Weights of a small GPT-style language model, trained from scratch on English Wikipedia.
Size: 21 layers, width 128, 4 heads of 32, MLP 512 GeGLU.
Architecture: RMSNorm before and after each block, no biases in attention or MLP.
Training: a variant of SOAP for these matrices, 450M tokens, 3431 steps.
Each number is 500 + 25 x the weight over its row's rms, rounded and kept within 0 to 999. Layers, rows and columns count from 0. Numbers have three digits each. The size before them is the row's rms in percent of the matrix's.

# layer 17 attention query, 128x128, rms 0.189, rows 105-127, columns 0-127
119:482479478491492489521485515470476515497477513493491512492512487499524492458446472535501481453543462474499476523498458492521520470541483491496512545509446485487472464533479505488483505477492500546481501464501517512500521512488474518531506543487511500516511498524517433493503473540520520489464413504495521516531527465466479468494476508475508511521519503529533558528527484493518509481477
121:511517485510509426501471488479504514476516477482525505504502486510505547464503435517504494469518508502495489507512487529510443503497517467518503509511506490469458448482508488528478450503470509485541468498570508556495457484484461510479502518468523474522473488491494471488508529500510487515478506509523480460557479483516526477498473473471500540480485468508501547522501492464519496459524
140:481455535544495479489523517497477479540522507485479488502488468505503526531535507509501543476482501561505516462487532478524513434479507495504511531538466513557524517531491514486527489537481544505539491507495467494519529527449488478488504479418499516509455512485492529484512512445469497511531484490538517513501498524512505487521519503493535485516490505477469512464494509487503490537520
143:550490526468469474506482515523527520458510500511489477521488471485503469474531490502553492506453519499527511472517546515520450474522507518521508494501474512523520523469513469442486480525512500507481466503522499459537509515534502472482490487488533542527470490499483553499492513454509539491468500525490470528530502503486512506539539466488531496461461537472500499520441503533528502497511
168:489484499507483474477496533513500487511481509491541488471489490488498516475517478463540543518461549469526452487492523493478524489520464489507484506482503492469497536472502494460493496498519531549497487453511536493491526526433531495547508502483557514480463476509542519487494495511532526474488515537474420533524495500437513513484515512523517485477487519507475505504526516526485522509473
138:493507541523486515492506475461531487476530498462508471464515508524463532500528549486492558537465518477474477498492481500519548504506509505521519569498471499532527531500503495489524563498523472518530524469537486511456486481501488469500516463497508496484481545525448543501488501463498482481482507490454485509512519493494485554533492475500504474484455488501487471494495491497486529469469
143:519569512491510483503480537507505504453547481516511526543488458497482513514503543498488496484513478522513502491504501518548499535485466540480557505532487530521503465486495527481512483476536525480495502482495494492443499518556477473534543465492509506540452465492460509515487521484530483513499506494491501472482461455513475560523467506497527509463487464500492498478493496512492459490488
053:484529502529488504530461555533501506509520468503451441485467505507516503483516553480500511515504515517520459484488515515519537510511517482500486479451476542533475491440497510483555529531504500505506529519495526504513487481481538490497482477476488511528477470508494507498536471502494485514542519519530515559487454461533499506501543530512487499483499528452483481464454471493480518482481
058:472479521530513510501517500473522409490446519483484488476539497477521516483458459515491497524525495500520548492487478508502469516524505502484507459506520455509516510487547512489477469480482518500515461551561472512469483505490479475519481530502481520461521517463544472467514463476479509501479480498513507489489544496485489491502489499478494533551482476489473520519526484499499547527527
065:510482472500508507516513511491529491509485514510524548530526452502479486509522472536455525520505489502478542489508474570488465556508484485534528516515514445490501504522563543498470487540509476509479511519502485485471519496534491549500508514550514497503473540480501484442495507471486527518462512508490498479490556523516473476495480513476483470524487465513504545504489490480478504510541
077:517498487516506519513477502506493528485534491476434482519510542528506487482491537468534491477482500522499491484486509499525511439483506515488467500442460540497493517480473473497498519496533524505520524489510525498543505522444482432497518487429498509514470463497496506545498466515536473485533485508533466520526432464516513533487497498519514502492501527523497478492519526451494486496504
062:490507536520483492489511527508511491483484533516528504476542470491558491511509495495468490513506463535519567478518503538476495509515516477517503505489516497536535482523550478453485476514466513451476513503485498472448476522516522520489469503509455474488522467468526526475504500464495545515517508466503515497495548519497507506520505497456477513508457462455492477548493480482549532486532
067:482509483478498507492525504518473521514497470494501492523433469507530508498486487469502500474505533453483526508504506482500499498463489527490484487508505542475457536455496440557539529521508513549507463492487528544510528496512508530513503509503524544468520565538523483494488505558540503444481500521487487520456482486491466515498500510506468505510525544510524477506520509486476472505531
090:482509518474513498480553498543500530514481499508537486506472457520535519530503497498509489503488501484510605498498472503512489541476480499512522497514540508488506522478512501487495495489500470549465472508466504500469524483537494544486464512525484502460518576460498488484470506467469517511497532473527504507454549516477465493498494484475479501499454488466501512502483493446514504511518
100:499499519487501479489556491471484490506487508518508484487509443471514508544501489524472467536492492503506529501485467536495496565493492468492520488544531498500536480514546531497493497518474455486494485479483492488491493475544479539461456520535493474492490523450522520488472493448448512560500546474488526507452524552476491500499485492480505503506483475447498493508477471482493510499504
122:479487504458488505483479482490496523518506488477479477507487541528480510482502504485548481483533493525476512506483493491459523515505491491498515517461490464521504514499519502494515520467502514546509489530458483461541504490476493462500514497427495467497500541569516493480511481544557474439490456467503502529533509515517461497524566495482502538519519569500506509505513502484491506509508
126:496466507557531507478483489472499515514474513429480491478502537495485535492493498484510507542529528513512454485486496525473497495481476515470479532462466499545485523496507521516481491501505444520530522498528499480526484522506534484522523527440518530505482416516520521492492512532505494507550521460497502468562488498469495527506460500517510499503535500514474490490531542483507498500503
152:503555458459541451499486487535479553486544475570504505493546511496491528485504484495525465501476523483505482511552518514518524502508493512491553481495511475500501500491453486503511514497528477511443473502550514530482533475482509504489490515469501510471558539484539525486501502502517491489491526514530533479530493474529488499532521482491531487521521499526499521512496509466501465554506
154:455500520509507515484504494555486505500552523519547499524487478535531521490511456468462456476500463485509517529485515476461505498493502504519497509524528513516495514463501499466506466513492472506511474507484516560498530486518488561496472568493498500495534453519547494476495525552475527509451498468500513528536506486542496496491493502537479459501527497459508536488520484498516499474515
153:477516502484514530579532453455537495537516525488456536506520497514519466528511499498491500486502504499489505510527495525491524524470521487494471485506503493482467468513519521537513538526538507466488470493471476504501519519511504521524465508518511534545494515451504465513498525505541581531457502516550521501495518502514508507527490567494517512471480473506527506540498496486513511472516
122:510527471502476506458487484480465534512471482506533543515523496499493506512519535457526528502526492472485522569492530512530453487503487500507493522496491494499465468447493522526489487448513506495456498500479474511464530479490497507485507468511548484521487517463473418541535481525505490507488519510530502534486514500458466504522514505488518535490490518494527527485511487526445476519460
136:482466486491440533513505509480514495481443514493515516476503526507525470530507484489497491501530479499541498550516530519491447434509498511501508510520502508502512506498434519510459495488471493513507501466489505463463520488498504439516516534532525512523518443475502514466498487515466487481550544493519533502484481467466500461474478490528516531530545506468474526500493510512514471521513
130:517494531495535494485496475514503520538499516462510513510525512532478438503500511509528502544526542515524551503490457479497489489509510513527468502505506495546485522470501479494536489521497442454489487502461492546506516450503502533531465518543519505517529492499454480533503526493494469495490525487519514528486533544543519515543544510465473534502514520489472466498508526489504484444504
# layer 17 attention key, 128x128, rms 0.186, rows 105-127, columns 0-127
135:511507486484482515518515525468530512460543523533511504505496505535522463497492507560469488489482485503535497529515479486503497493527515507525474471554477508472504477477508511465488485498524500443503495468478516562429531511531489523502476454509494495460468524494455503487496525494476503493520509535573502535507471464531526497484497518502465501526516515528480501508485475476490523558510
138:479459469512463524501527499514500465511454497507480508486473518494503463508466488513477510488522499526472530512512480480486536555483456483501484525518521499485420476495509507491502457501494470468568513484497487481504489536473490531525478470488493517540519446502473477490518511499507504507522497475524541519499510510531520495470470501492500491494488491484479481524509526478505502389493
152:488458531511509528458520520515493464494504526534532490475532491491512534495508495507539525492454511542510512531499487490494491493484444476506512525542476515538525504485505512437501533511483532446520502476522517493532495513463514445501522434460496502552504490504487532499502489466477476473545530506461484470523485510468471495519504522478556498507520472462491472493500507512476492479505
144:518503484478484496467470524509458485487527474486517461487483496518489520507529506504543533517475494520506488484515548477490551455502516517531510518480494519536524505517490503412500483489515482513507494536517472527474488520543511519476487508432530515518472468467543550524525469473489491535489518490471475478479503511474511503531531501507507513545450481475525511498473463520470471513507
112:502503519523494453470500521528505524482516460506468509454521479516506496527516490494475504464468545497518488497519551510478511497527488499492542514525523520494506524494471486449522539525490476504466503509503535482532485483486513481587499486499490531472472475504472513553478516453544531445472507530472537503493513475479542522513489497513507494456530535539490483474501514502505504537516
143:482472482500486481484575457495491484508505527502458551485491506511491524530519508509487544538496490500477508462500498480485526479485527491509512495497531505516528495506496508494509466515517512543512522508480490516448518541445498401510530483509513478455463534523498541490508502522513466484509509513530538523521511490455466518491496472488471489477561508469487504488505496539489509471504
132:493485503471508450508471482485487483471543473505492540471498500493494480516509513552508524499439504498492496502492513488526470464506463504530495500517525524484525511483494504572522483522494547513491476494508486518454530461560512485564480454474512488451501423504517552506505477496508464494468487515523489513506476486485462502507478478483509504503487480521487503463472505510528508544499
055:459490536475515497417509477504541452486506518490509511459558450512496506498448494524522432506514503548495516499519488520500508523472499509474483507519486484514524497516497512504479508514523534538469485497534478506499473503457486499492482519493509504489492480467514500565496508503518535539494495429504497489492537444500519516512482500467515473514497464515512505524504498546544498516510
061:493552490452491488496468535480485542486531509494488485505465497501525499529484501510505518447465531503508508481510485506493506474478539543518491520489469522474538473523508525487494540476498483500484508510474511502484508504480513538493494516474541508529500477528439509511526514528433509506536502496565488510549428505473552459483506477525465488454496501477511484516492489502490482504466
079:500460533536530500505478502523498553543514511497450511509493508485525508439540496484489483537502488509550493501484527477529489508511494485522513493462499548481476491542463502510538507523521486487522573480516477463471524485473525490502514517475541473506513528532480485513492465507494482469495485504516477503484499483462489497450497474477518464485507565555502457478474524507509510508481
074:485511500488494470509524502507504459480504477498513465494508503515493504517478527518503506444472491453458506526481458486435504531505496493479530519497489474500514495459516519482476510481484503528513477498506505495497479493491481558502484458509502482502512490527521496481557534506477499543517494484455542505491466549502542479535522554501522558490524449447440512522484481516522491470520
075:523480486520482522484516507500482560502490503475503525523516494495476507502508489456528497525534522534544467482489529451504493482480499502509476489480477525502430538502498504513518496524525504502497510473509482498505534486491535464514524545469500490507496562513468468528464479507506517475488477496534497478494489460475465508468490499517507447502482558571495480474504531497481550513445
083:526514505527500499543502455468538469486517493500481482448511540498504500532515510540484501503437479475461488506499519525477498515529509480456537482505498484510520475460517527471497518528488487488488530516488492490479497517474493531507564473500489477532494478532500541506524477497468437507510523521481521502504501500547523466535502480470502484449528446467473512515485464518522474523539
080:495500511530484572479513471497527494488495512511491506511498496459533574466493506489500511545520490539515465485549550488503491514480470497502503469471507495516469471506474487501535511506466493454505516530520488472482490486509519428517521502450467502526495542467538505474524463521506506499488493487473457478483521465492462535490524509475511468501526500487497458476489494531452495493516
101:475504504485517528451484553527474540508471517529525521498499467489533521465525509440558520488508505518517474471542502470527502494500518490533522526505496507525495511504461485494503483503517533473502476485499517504526517515540548444496458524466500537458491513454514498514482509505504522484507492503473469459468512474462475510506515521519537465514500554516535487477542531501476506482468
100:526475482489494486510486502485508508514506488447497529549477530532505518537479523490490531510482497497452517433467528514451507497498504507490461521478514508534541496504532524514525511523514490513480525551473479494498455469458501503516490503485482431589490516521499521480508491545465502531511484494500469486540487509484448485507531524515492524534506547489489519485496507522511519502502
105:513506443481472462522508497504520499517505523518515516507487532482484478490462485518471466508548512476491470515495442520512507424520494515455487502491476527492482529509494484516489479457536503556486508488529487464495517553500489547504506492562528485489506469511489491487483488500510511501523470532519523507538481538475511460481491507498500555506475483520501526467494505504514503435454
138:502540476488507453475507484520553509491553526561527494456517488504534516504485485534482483539489495472504460502491538529513529413509529510521524489501497496468503512491468503499511452477513526511453499489533535498470506469467481471497517526515515512568499511536534523492483494496481522504510496507516509504496480498541523517464461491513452496474470473496479498465510499467508506506506
129:516461533514498519478500496530472490504543465517479541511506510502523510543536492499480524467448515472503510493527514482519534451527471510544512499501501534500517475495544493511498474527546503510519502511525501527499504577462501496509485577540487499524477468494485506498512502476529496465497508493473526483515527485463480503517528471482490469531438491502532497449499498537485488522526
132:481490473467480480514516461516486517529530440473496538538510489510500459512513479496470481503520500478546543514499521472428473490474440491512492469489553488496487490486546505500518531526516479516495515526521506542513511566544496459482505458528493511548492521502525469502510539501533520488482484502554505513519523510482510490503510502493475485481506510521504476478524485519516511449512
161:490522486498495488492544502459484484484461546529563505509493500483481529508508501493496491544514493514493487484491506485499466546525486529511487498492464483465539520481512494482470484502505508513493502500462508485483512519467515457399528480460527523497491489526467490516494498500526495502448482529478519525472514513481457467529527530494506525506410488532506498534489475496478502531513
130:469510510506486492511479492492488504488520483502556494483470468471520481501514498535534528501528490508515469472499517459552509501526469481550508514471521494494504483468522489533515537499493532521497481517524503489483524580494460519581511529459505452490554489514467507496495483495519490532524514494522519500466489480522506516499511494504519465492588461472494505489484482522489478494514
138:501484478486523544498489503498516526509512498502455535522481493501510489516509536506482514479559515482524514473516525489499426506502544469499480492496469519500498534491465471527522530540534510455500485510500473522478499471500488522517468508486486473500558493507510487482488508480505487514480522494488544490460510460492494536494487526516501519465491507526509437471462505490492521391504
# layer 17 attention value, 128x128, rms 0.26, rows 96-98, columns 0-127
090:550475447521532450532515448504534474532526478487484486518484491505548536484545541496546472464496467464496493508514474483502483531513509496508471479506477525494537521519484518490526543511539501497496481517485497500519506497482533493495469512488467526484498483516506497523477478511487499526509480470517435541466530491449488497504462513475483498495481464458443516508512525519458508503486
101:502501522474482503513487535486427499489506471512520491514513501525500499480503561511497559522508516469468544540500496475459475486523484499456503507541468517478464483492530491515513525531509467544532489510508489492523525467486473467480537498515481543469521537452509536533512526506515489539537512484501498493472489519468523523514472522520485511486503488503509508460513484481571460515491
095:513496466476496487502475555501515471535498528468490522500511534499534483543504514469504520522510489498501502523475541460548525539471527475508496498493432473471498496477494488521514491539492492521520459494496499536524490523488479445481488494497508449505478497482535526418485495442518543510469518487490495497499475504505512485502512537457496532476516498536470482465503535478521515529508
# layer 17 attention output (transposed), 128x128, rms 0.239, rows 96-97, columns 0-127
086:526444420512532461533531466514502496552530464495521485516516483503540499477531512504519461463549474494514476509503502482515512547556517487509473472505500531487525533495473509468521491513511485517504481508510490533507549508482547502511483508521510529508522471479500502488444489495465465521514510488508456548457541496470487492503476541477476515514506501498498529499501521495480489515479
087:477512469480512522532467502461445466513500476522485534483525504486487476516463509510521539535504489481462532541503477505469503480485498486472476524511467507471472482511526523491525527508518462491505484531463478478499572452487502494475552507511479551470523528466502513536503520538512499529541506498473493493494511505485506515505470489507517465452490498527461475473500471453543469497507